config.toml
n_layer = 14
d_model = 96
n_head = 3
n_kv_head = 3
head_dim = 32
d_mlp = 384
vocab_size = 1024
activation = "gelu"
norm = "layernorm"
norm_place = "pre"
norm_eps = 1e-05
positions = "learned"
qk_norm = false
attn_scale = 0.177
bias = "none"
tie_embeddings = false
parallel_block = false
extras = ["capped logits"]
init = "normal"
init_std_qkv = 0.051
init_std_o = 0.00966
init_std_up = 0.051
init_std_down = 0.00966
optimizer = "soap_variant"
lr = 0.00601
beta1 = 0.95
beta2 = 0.95
weight_decay = 0.065
lr_head = 0.0102
grad_clip = 2.0
warmup_steps = 200
schedule = "wsd"
decay_fraction = 0.345
decay_shape = "linear"
final_lr_fraction = 0.0
batch_tokens = 32768
seq_len = 1024
doc_mask = false
train_tokens = 108600000
steps = 3315
dataset = "wikipedia_en"
Each number is 50 + 10 x the weight over its row's rms, rounded and kept within 0 to 99. Layers, rows and columns count from 0. The size before them is the row's rms in percent of the matrix's.

# down: layer 10 MLP down (transposed), 384x96, rms 0.26, rows 93-109, columns 0-95
# up: layer 10 MLP up, 384x96, rms 0.24, rows 94-109, columns 0-95
down93 083:53 56 67 76 55 47 44 69 43 41 60 40 47 54 24 51 50 58 48 51 50 54 50 56 51 47 36 46 63 57 66 66 46 54 32 50 57 44 41 48 65 65 50 51 53 50 62 57 57 62 64 44 47 56 50 73 53 33 42 54 43 45 36 54 55 30 59 46 48 55 51 47 48 52 57 30 52 50 50 44 62 73 46 58 72 49 36 51 37 49 61 49 56 39 49 68
up94 096:41 56 48 27 67 43 39 47 40 40 61 71 49 52 42 57 42 58 46 45 53 50 66 49 37 48 46 40 58 37 42 41 43 47 27 29 35 35 63 58 36 53 62 28 38 57 46 52 49 53 38 49 36 30 50 45 40 37 49 52 60 53 50 41 50 49 58 47 46 51 45 51 40 64 54 61 48 53 43 56 50 66 55 63 58 50 45 45 68 71 53 70 50 47 60 41
down94 097:64 50 48 67 53 50 54 48 57 38 43 51 57 60 32 51 57 54 47 45 44 51 32 50 49 65 66 23 42 30 53 39 52 57 51 47 56 32 58 36 44 49 40 61 60 60 75 46 31 49 58 55 44 54 61 63 55 42 45 51 53 45 49 79 60 52 48 43 50 47 48 45 64 50 57 50 51 55 57 50 57 48 55 29 52 52 37 64 61 49 68 55 61 49 38 72
up95 093:43 60 43 49 53 46 36 52 60 26 49 58 39 62 31 55 52 54 46 44 65 49 44 56 59 52 24 58 40 48 33 53 79 38 50 55 41 45 49 50 50 47 42 48 58 53 62 35 53 65 39 36 55 51 27 46 38 51 54 48 32 58 54 57 46 45 32 52 49 55 49 50 56 49 54 47 55 50 34 53 36 48 38 69 60 43 53 45 59 69 67 65 54 58 45 59
down95 102:73 47 43 71 65 46 49 34 46 54 59 52 52 30 42 61 32 61 38 53 42 53 57 55 40 43 57 58 48 69 49 40 55 41 42 68 68 54 55 52 50 66 58 39 44 39 49 63 46 58 61 37 50 58 46 36 48 58 52 52 44 33 44 59 81 50 56 44 43 48 55 55 62 37 44 47 57 66 62 43 59 55 38 59 54 51 35 51 36 58 43 58 46 46 44 40
up96 108:48 54 57 41 62 49 46 50 49 56 45 51 51 51 49 31 52 45 32 39 64 40 51 61 45 48 54 61 25 67 37 50 80 57 62 57 42 42 35 60 37 50 59 53 48 61 55 53 52 24 42 38 62 27 50 51 44 50 55 38 67 57 69 51 53 34 68 54 48 57 38 49 50 44 51 35 52 40 39 44 54 44 52 42 45 35 47 51 50 57 60 45 57 62 48 39
down96 119:48 46 59 41 52 43 38 44 53 41 47 49 55 43 40 45 46 42 56 50 51 55 64 45 48 61 54 57 24 49 52 34 30 26 51 57 54 59 66 47 53 48 41 49 44 37 52 48 62 56 50 43 40 49 47 58 53 39 38 55 60 68 51 39 57 67 29 56 25 51 47 52 45 51 45 75 52 36 39 48 44 64 50 68 27 55 49 50 55 56 42 47 56 56 51 23
up97 104:49 57 47 48 51 61 41 65 54 59 60 46 57 44 44 38 41 43 38 59 50 72 44 47 41 50 54 34 42 39 66 51 48 37 55 55 58 40 35 55 58 68 40 60 72 56 59 58 74 68 48 48 50 47 68 60 52 51 51 27 43 53 57 50 51 53 44 46 46 55 59 46 45 61 32 63 68 59 40 45 48 52 43 40 71 32 55 56 46 35 55 56 35 44 55 55
down97 104:39 34 56 46 59 54 60 38 53 66 36 40 34 58 52 29 66 75 54 51 49 52 40 49 25 45 41 55 45 59 54 71 45 54 52 42 43 57 51 37 56 35 66 35 39 35 45 37 40 48 55 61 61 43 67 47 59 52 55 65 39 65 63 40 66 36 52 50 49 53 47 60 55 57 45 45 53 50 45 42 55 51 43 51 53 49 56 47 34 57 41 34 64 41 52 47
up98 090:74 68 57 59 49 51 40 64 59 57 45 50 52 51 39 52 55 48 60 53 64 46 61 47 52 58 53 61 50 43 53 63 57 40 62 52 48 42 59 33 40 49 66 53 65 53 34 49 51 53 53 42 32 41 65 38 30 48 32 37 49 31 65 27 45 52 51 42 39 60 52 53 47 52 56 46 58 39 59 43 53 63 51 50 55 36 57 49 45 57 61 47 75 43 55 28
down98 095:51 44 40 65 58 61 38 55 36 45 57 74 47 48 52 72 52 55 37 53 62 47 52 62 55 67 53 51 61 53 53 49 52 64 47 49 55 58 46 52 45 62 43 65 54 66 42 60 50 61 43 59 49 42 40 53 64 55 68 60 56 70 46 77 58 59 52 55 68 32 54 59 44 42 50 49 50 60 53 52 50 45 60 54 52 62 59 74 45 40 64 67 30 47 52 57
up99 098:57 58 47 45 33 39 29 46 62 56 62 35 54 61 54 50 40 48 63 64 60 48 62 51 47 50 55 58 56 43 52 53 23 53 49 52 59 61 62 53 50 45 58 37 53 48 43 34 66 65 39 54 58 70 49 63 52 58 60 45 31 49 49 28 33 41 61 42 62 68 52 49 46 46 52 61 69 36 52 54 37 49 51 60 61 37 49 43 59 52 53 51 60 61 38 60
down99 109:50 33 45 61 55 46 58 41 47 55 60 56 50 53 58 42 72 28 43 41 65 59 42 42 54 33 71 34 48 57 58 48 54 60 40 62 59 42 56 46 38 45 49 61 42 42 43 37 53 33 53 46 57 51 55 43 51 63 55 63 50 61 47 63 40 46 54 68 65 31 39 56 63 58 50 54 41 50 59 56 43 61 75 57 51 59 61 55 65 56 57 62 34 48 48 36
up100 110:55 35 57 62 54 57 64 62 37 47 39 55 58 40 49 40 57 43 55 53 39 60 43 41 51 65 46 58 56 35 57 49 49 64 50 51 51 58 65 55 28 55 45 51 59 43 54 38 48 61 35 38 46 51 40 56 40 58 62 46 40 63 45 43 47 37 51 61 61 28 46 49 71 53 62 55 42 45 40 56 66 59 64 48 44 27 66 49 41 46 69 55 43 45 25 58
down100 103:48 47 45 62 44 43 63 75 57 38 43 68 53 48 49 26 60 27 47 61 61 40 63 67 64 59 58 63 58 68 44 49 40 58 53 52 48 39 51 44 47 42 42 56 52 44 56 27 23 62 55 51 63 53 62 48 43 47 44 48 33 61 65 51 67 53 59 44 44 52 55 54 53 53 38 37 38 54 41 65 47 51 53 44 61 47 48 43 59 47 62 46 43 35 51 53
up101 112:45 54 54 44 54 38 53 56 75 61 60 54 44 40 46 66 57 57 38 39 39 63 55 67 49 38 58 46 63 43 55 63 46 46 51 52 59 50 42 45 54 33 46 46 53 52 44 28 57 64 58 42 43 60 45 57 43 36 51 47 46 63 32 41 45 49 43 53 55 46 50 43 37 58 38 62 69 44 55 61 45 46 68 67 67 60 54 41 41 56 66 37 45 38 24 41
down101 109:60 51 50 60 53 55 48 55 40 27 46 60 38 40 65 44 42 47 65 63 53 43 55 51 59 43 49 60 23 27 50 42 49 57 56 54 57 40 54 57 51 54 44 70 37 40 48 38 48 51 40 35 63 38 41 59 53 51 33 33 61 50 51 44 43 42 56 34 54 38 48 49 49 38 45 52 63 62 45 35 40 46 31 50 43 36 46 48 57 57 26 56 57 68 64 53
up102 083:48 52 60 40 61 54 62 53 58 49 51 55 38 42 63 58 41 44 40 49 66 48 50 60 70 52 44 58 40 25 37 54 56 42 55 60 67 49 46 42 47 47 49 52 43 56 75 51 50 50 41 47 63 41 27 55 56 45 63 68 42 62 46 50 61 69 60 56 60 46 56 43 44 56 46 34 58 43 45 59 38 49 41 51 44 19 43 57 44 69 44 47 46 37 38 61
down102 094:55 57 40 49 53 48 53 41 47 49 54 45 44 33 51 66 28 43 46 36 62 50 48 48 54 40 35 48 55 33 48 56 51 51 44 54 50 65 41 48 65 55 57 44 42 39 43 67 65 45 28 62 55 47 58 58 50 47 54 49 64 66 41 49 52 49 52 68 32 21 46 32 61 57 60 43 62 51 61 47 49 55 42 50 44 30 35 35 66 52 48 46 47 51 33 66
up103 113:57 32 48 36 44 45 41 59 30 43 47 50 59 54 59 52 42 39 64 55 38 48 42 56 57 55 67 57 59 58 48 44 36 51 36 45 42 46 47 42 43 54 50 56 54 58 55 65 62 56 48 45 59 51 39 53 27 64 66 37 24 50 49 50 45 63 40 41 40 64 50 25 34 54 57 31 43 44 38 42 59 43 48 43 53 43 61 57 59 72 59 50 56 43 55 65
down103 100:41 45 54 49 62 50 62 50 54 67 28 29 36 46 53 40 54 49 45 49 59 49 62 43 36 45 46 50 52 46 43 49 59 54 66 43 29 54 48 54 49 45 70 48 50 51 50 51 37 45 28 37 38 59 52 67 45 47 40 59 61 56 40 54 47 35 56 59 50 38 67 67 60 56 53 58 44 40 66 56 31 41 49 51 48 38 37 40 44 39 68 61 45 67 31 51
up104 111:50 61 45 48 55 44 55 60 35 55 53 42 53 53 45 46 52 39 45 27 62 45 31 47 60 66 48 57 23 44 53 67 71 63 48 58 49 61 44 36 52 58 32 44 34 56 57 45 48 52 73 49 43 39 53 45 42 49 44 36 36 40 56 55 70 34 30 31 48 55 48 43 52 44 53 58 54 48 48 58 54 54 53 64 41 53 58 60 49 40 68 53 59 61 57 51
down104 098:53 42 48 69 23 30 47 59 66 51 45 65 44 52 53 60 58 44 60 53 61 45 66 50 49 49 51 56 58 57 47 38 41 44 60 39 78 49 48 40 46 49 52 54 55 61 58 48 56 58 40 57 69 46 52 40 53 49 71 49 35 40 62 54 46 60 52 50 46 39 27 46 53 57 47 58 46 45 61 52 79 52 68 50 36 55 57 63 54 59 55 35 59 42 56 52
up105 098:58 49 53 59 55 45 52 50 52 56 54 34 43 47 29 65 41 55 38 32 52 49 48 47 62 47 60 40 30 47 52 55 43 56 55 40 69 36 58 36 33 36 53 61 64 38 54 49 61 45 66 41 63 44 58 64 36 61 54 60 60 54 40 55 38 53 59 43 61 39 57 36 34 37 44 59 65 46 22 44 44 53 49 40 50 46 66 61 64 55 62 54 43 53 44 46
down105 093:47 29 45 31 54 48 46 45 50 52 44 58 39 36 37 35 67 35 56 44 45 66 54 38 49 44 37 38 55 62 45 51 53 28 50 58 36 59 50 54 49 52 47 28 45 54 40 59 59 48 40 53 63 56 41 51 50 58 55 48 50 60 70 73 42 49 47 47 56 41 57 67 47 58 60 60 31 62 69 39 61 51 42 56 65 38 47 49 34 42 64 48 53 54 51 36
up106 102:46 61 50 53 65 52 35 54 51 41 34 57 41 63 29 51 49 36 38 50 55 53 49 55 60 60 51 57 37 52 49 36 66 64 58 55 56 47 50 49 28 38 45 53 38 55 48 66 56 38 41 39 62 39 55 45 44 33 60 38 49 51 44 59 38 48 49 44 67 40 40 56 49 65 49 47 62 36 48 58 36 54 41 46 40 35 76 49 51 67 56 70 62 45 50 63
down106 121:57 50 49 51 31 46 51 46 47 40 55 47 56 51 56 50 51 32 46 65 49 48 54 55 56 60 70 43 45 45 41 44 63 55 45 57 52 63 57 57 50 29 40 54 52 55 64 50 55 44 35 76 63 52 49 41 66 48 50 13 50 50 41 44 55 54 41 50 38 54 39 52 35 49 46 49 71 64 71 37 57 48 58 52 39 45 57 42 68 49 39 51 57 72 55 52
up107 093:50 53 50 48 35 34 53 60 37 42 58 47 33 65 46 50 58 52 47 62 50 61 59 36 43 50 38 49 35 58 74 43 40 59 51 44 35 58 56 53 49 70 49 56 61 56 35 56 41 42 52 53 40 56 59 46 47 63 73 47 35 73 50 61 45 47 40 50 53 24 40 41 46 42 35 59 48 33 47 42 44 69 60 34 56 55 52 44 58 33 49 44 52 59 48 51
down107 089:47 50 52 61 51 60 45 49 58 40 27 53 72 46 49 61 51 35 50 39 48 53 40 55 54 43 35 41 53 54 68 34 35 35 53 54 44 26 54 54 57 60 57 46 48 37 52 47 37 54 63 42 45 43 61 42 65 49 54 49 52 56 58 36 69 45 37 52 49 52 53 40 32 60 56 59 62 57 55 23 78 49 48 45 42 49 49 59 41 47 50 52 58 69 40 52
up108 095:37 31 41 43 70 50 28 48 52 48 61 72 47 44 48 47 38 51 40 35 67 35 58 67 55 69 50 56 58 57 40 52 41 45 53 35 28 54 67 54 50 52 41 55 47 47 53 36 43 36 49 64 51 49 59 54 38 58 70 52 60 53 56 49 53 60 30 64 49 27 50 59 50 49 40 59 45 51 57 44 33 47 64 57 49 37 47 47 57 46 53 49 53 51 54 37
down108 095:45 48 50 46 43 39 56 36 49 40 31 56 55 50 55 36 53 53 32 60 31 53 44 50 52 44 45 51 42 52 59 62 36 51 65 53 46 32 33 64 43 45 51 51 79 43 51 46 64 40 36 59 44 55 60 36 62 34 26 54 52 55 66 48 48 42 65 40 63 44 36 35 49 45 60 65 56 62 55 61 56 55 46 53 40 60 49 33 54 32 50 58 43 56 54 59
up109 097:39 48 41 37 53 59 55 39 52 40 48 69 51 65 61 55 41 46 39 42 63 42 32 41 66 61 46 55 62 49 54 67 39 60 50 33 22 61 53 63 71 54 60 26 43 48 31 27 56 37 56 57 40 53 48 55 40 56 63 45 45 43 58 49 58 56 46 47 57 53 48 62 63 45 55 58 48 42 55 61 38 44 56 49 58 49 45 42 44 56 47 36 58 66 54 41
down109 090:50 38 46 48 59 46 34 54 41 66 44 44 45 49 52 50 62 47 63 38 26 36 44 29 35 58 41 70 57 50 51 65 58 45 47 52 56 59 56 60 56 34 39 59 59 57 37 55 46 45 55 52 42 48 51 68 39 62 61 66 37 58 41 68 36 37 53 52 51 43 44 44 43 55 66 59 44 52 66 59 50 40 47 32 52 46 47 45 33 51 72 62 59 52 57 44